python train.py --num_hidden_layers=11 --hidden_size=128 --num_attention_heads=6 --num_key_value_heads=6 --head_dim=32 --intermediate_size=448 --vocab_size=4096 --hidden_act="gelu" --norm="layernorm" --norm_place="pre" --norm_eps=1e-05 --positions="rope" --rope_theta=10500.0 --rope_fraction=0.25 --qk_norm=false --attn_scale=0.177 --bias="all" --tie_word_embeddings=false --parallel_block=true --init="uniform" --init_std_qkv=0.0149 --init_std_o=0.0 --init_std_up=0.0149 --init_std_down=0.0 --optimizer="muon_variant" --learning_rate=0.00209 --lr_mult_o=0.811 --lr_mult_down=2.0 --beta1=0.95 --lr_head=0.00622 --max_grad_norm=2.0 --warmup_steps=200 --schedule="wsd" --decay_fraction=0.383 --decay_shape="sqrt" --final_lr_fraction=0.0 --batch_tokens=16384 --max_seq_len=128 --doc_mask=true --z_loss=0.0001 --train_tokens=99470000 --max_steps=6072 --dataset="wikipedia_en"
Each number is 500 + 40 x the weight over the matrix's rms, rounded and kept within 0 to 999. Layers, rows and columns count from 0. Numbers have three digits each.

# layer 3 attention key, 192x128, rms 0.138, rows 22-43, columns 0-127
514424541557535452464522456511495566512477529436518574477514508486553535495522431498522518506539511440508524513489446538500502475410500515438481533434478555480520459461529458588494456518402545556461457553496541456519515488443515428496563452488479504533457538433477552482480558475453517504512474537498598503541504568525428503524508562508541455503468572495463506502485494513432466509532
464461496511496473488532491516484474516486550512379527484432527482465500525493449447528552463481532463507529473531516513510443584404413529530479529443494462482532485424493488452472488516520533451475488541552488538515465456504476465565543498520524524503534451506536457449399544498548492499480504496547491562511511463567461511490439558530507506497566474550479558505520471481483508503466
546487526432468476455462473485454519466517536461531536527459495512475515511504532498483504539544547522513586440464558482483440557512504489413485441506470506488510532550498451535471539511431492440546524508486506528490513528445499481519455521549449518465496463441483484452509574491426504472602504501380451521447513486514477526552514527510567455502496515493502559527515499523452442506575
463540493502493510503507450509425464512461528477521433489433515508501550507502484495492502517537455508486495524510522502450446443488526513545482552507451504471533497553586458510465499491566501518488513489435525496470434510471533521527478478474500445457474512475509478535569520532563536528523478486570539560539575522485475441503486494470534466449523535483491515554445583450468553510516
572448550443540531503535485488470459531544456556529460480473573480519465491482564493527526600554500483579544508405491488485524507485470455514472441499507468471417484537431568468495485494497460454485540519512504522406451544546500493528514470492509465571513490531541552472495508504522460528521503497423410492473527499504582402533487432514502523428474473537502477541504507466575498566535
500522443487489464502543542459490470439567488558541500542490501488511511480489515458527480499458526512512487470464504546446458501524544447445532475555496515512541533437477486511530514480525489529507421411482488459549459462536494467540524501512568454573513467412551510482535446545420507538507480453524493539518516509518508472548582462556463472495524510503510474493445430459538525430591
522519537450500603505528515506526478436511479590499366535525524509544514481476545506468457525449549530515477496477517501506503532538552486510588453446512468528523501434496475530475489471492396532564456453491512446556566487452496485523481532473496486449436449562430552466493491527496524475518508429547543564532562475457585473498550487543542585505427498490391492541508471484462495496525
468438462549467545462441438472464456508476551434535602490559502420576521478460511511549486438486528486452504509430433531473448499486484487540552561424559493419487481522532513509487510581463472457444497548512488436559471513545473503509546541554446491497561519587470402504478536458510478493509532546544519582520497524471513466550456480453528527488504478527464480551500492509480497539470
578459454516395496495520480548497517498499515485490591439504519446471543507506596467503501485475535487532478502576466507484490415434452547485462520483587498499547528524489442555538451489469528444520536459521526586535456517469490460457493519530490542560489468485521509560493471486565503496477488506557548466472580488550445564513415527499466522472456428506575523495497495478477460449467
571470447503470543407503514502488524470489544480486465507510471502459454479446522504500462499497545504524458458494475451535465533505542534548540455472487556482480559569548489543462516467425540603565555509511486494448474446396479504526547499491446477504505540476477470509640491495511515531462481529515456527504468501502459489505434507429511507529504565497500564539538494510510563438468
561455564496424511449451491549494488456540534489508518511467523480526440553475487538477461472484526501516435432484564518411496533505451480576495515475508500546525517421514479491531530530584481526571545539527457488469415536549464435434435499552498536454495537515541451488461544480523434526576577531465459571486551533510519560439477502492555531564478435476546529464471472419544513442501
454553467477512483462481517471485533569549497554507485482490478543490539548487525499504430459504454490443513525535537497431478480500514556485467530515499499479480498461451515497484489501517492525474483514450451535465486538436517480525387493545536498533499490485606454531504461540520490485552486507483512506516514493554430552549512506520520457481484490463511536522553466495586434482487
523463469459521508508541508417534655500461487529546465578561520534522453491547468428416437548539404501383474436354489439433592513396548433486354450543567503567556548538473503498447541563503449571444556510452601551461477440433540421613433428493495445495544455357393487465472492477547512523516595537549465527511510506587517464472676425528563417450399486585527610556497549509524465427440
487526541504541444541494495531520476509451493459470569541512464445461476502494446490578517474526432512486557502520497497481496503457536467569458475508546560510463493472614412546417502516634513495546441512512496491606487504495503496533506542505491495498466530546472483558562528498439496554377530540464524541534499433453514520460428568563519447410497493481475499518490458553506476464582
522462443509486483514561542505470506550491477511469525523507445551495449474470482510579496525462493455487501509484506484517533510489507467496529489508470511500544518479519540547489467507496494495521496441545462500512569463525500573512563491502532489490607439453480520505540477459531507510455470470551483495459452513512511444516523501511494421531519534545473527474433536531376485563538
544486487545472545488461452549507415403447553411520518488525524399497410497448497521585603457618519538526381331504558535514495546514528510514490516514550397507568504525515431451490493501516564387532524533514474416499415496532465463504537546407476482462544493515505584564456553475508429542522536501489502533575554495476455579537464501491515648513534411563504437478475509428419503458522
540457499534502555505541480517541473429475496463466512481466532481551439495542498471505563541486602498587497539514511513576499542550466501587568499475501563497470474483540513523564476485483555459473544514551484490531520548526456542429544530473440508429494518541499500451453501487461475512487518526488472499514467529460534507474417561481445563523572452495556457407453489441491511550540
498387584508436519453524512582485528511468472473545521463511543471497425534476458498546510520542596494481511469465475465467510475503476467531509404469417503534495545535503451519541503563485531465537452536543500534412490606527563429502581497521481499459414508547498475536470574471438490486487528495501529466556464495483492537484469463556495485464516535492497564449570477557538502519552
495492467493536465557507511464481443535512449554473581518475429549499471473551567498509471497432498465484497449470466503537519536490472506551554485523437451476523491483496498507515525548585451519538491500490511505432530491540492445432511554502546471509456513564486455452489527437423565506546524501534476528538554490517511474540522465538476455525594465510454489462517539427477473475503
472493415491577530446510417553445595539552485442497444528520490503423531541502518484496491484479528457439473508513447480511484500560498502482441491388534554454518532450484486523520528476445458586430561479424444476459479539542518554514465468481552500564546492519448486466508448466492505461521513558619554514474489547463452494554458542547427467539572502555496554540505419478469531520532
483545491451529558453535405469452504553437533466481551519550534535498470515480492475483483460488505443458503532516547545555596467471490490552565463576548448473548405481524529513495533525410479527566442474452478524525539570523474583466506521529445554456481473473403489491519509473463530485480545451465497537497416417542486554605444509582541477506440499514499498546481489516505488459508
529504473539474515491470480519529492466485538466409510429563445464511513491490455525508503507486532454447481476489610524578482545517529406513523496557514534451431540484611550422500454495476477584521530489523498507516418462562468563490532515516542520510606504561432523478500478558505562440480469516431465521530513464475488545562541513460515552427569475455485548488573447438570512430525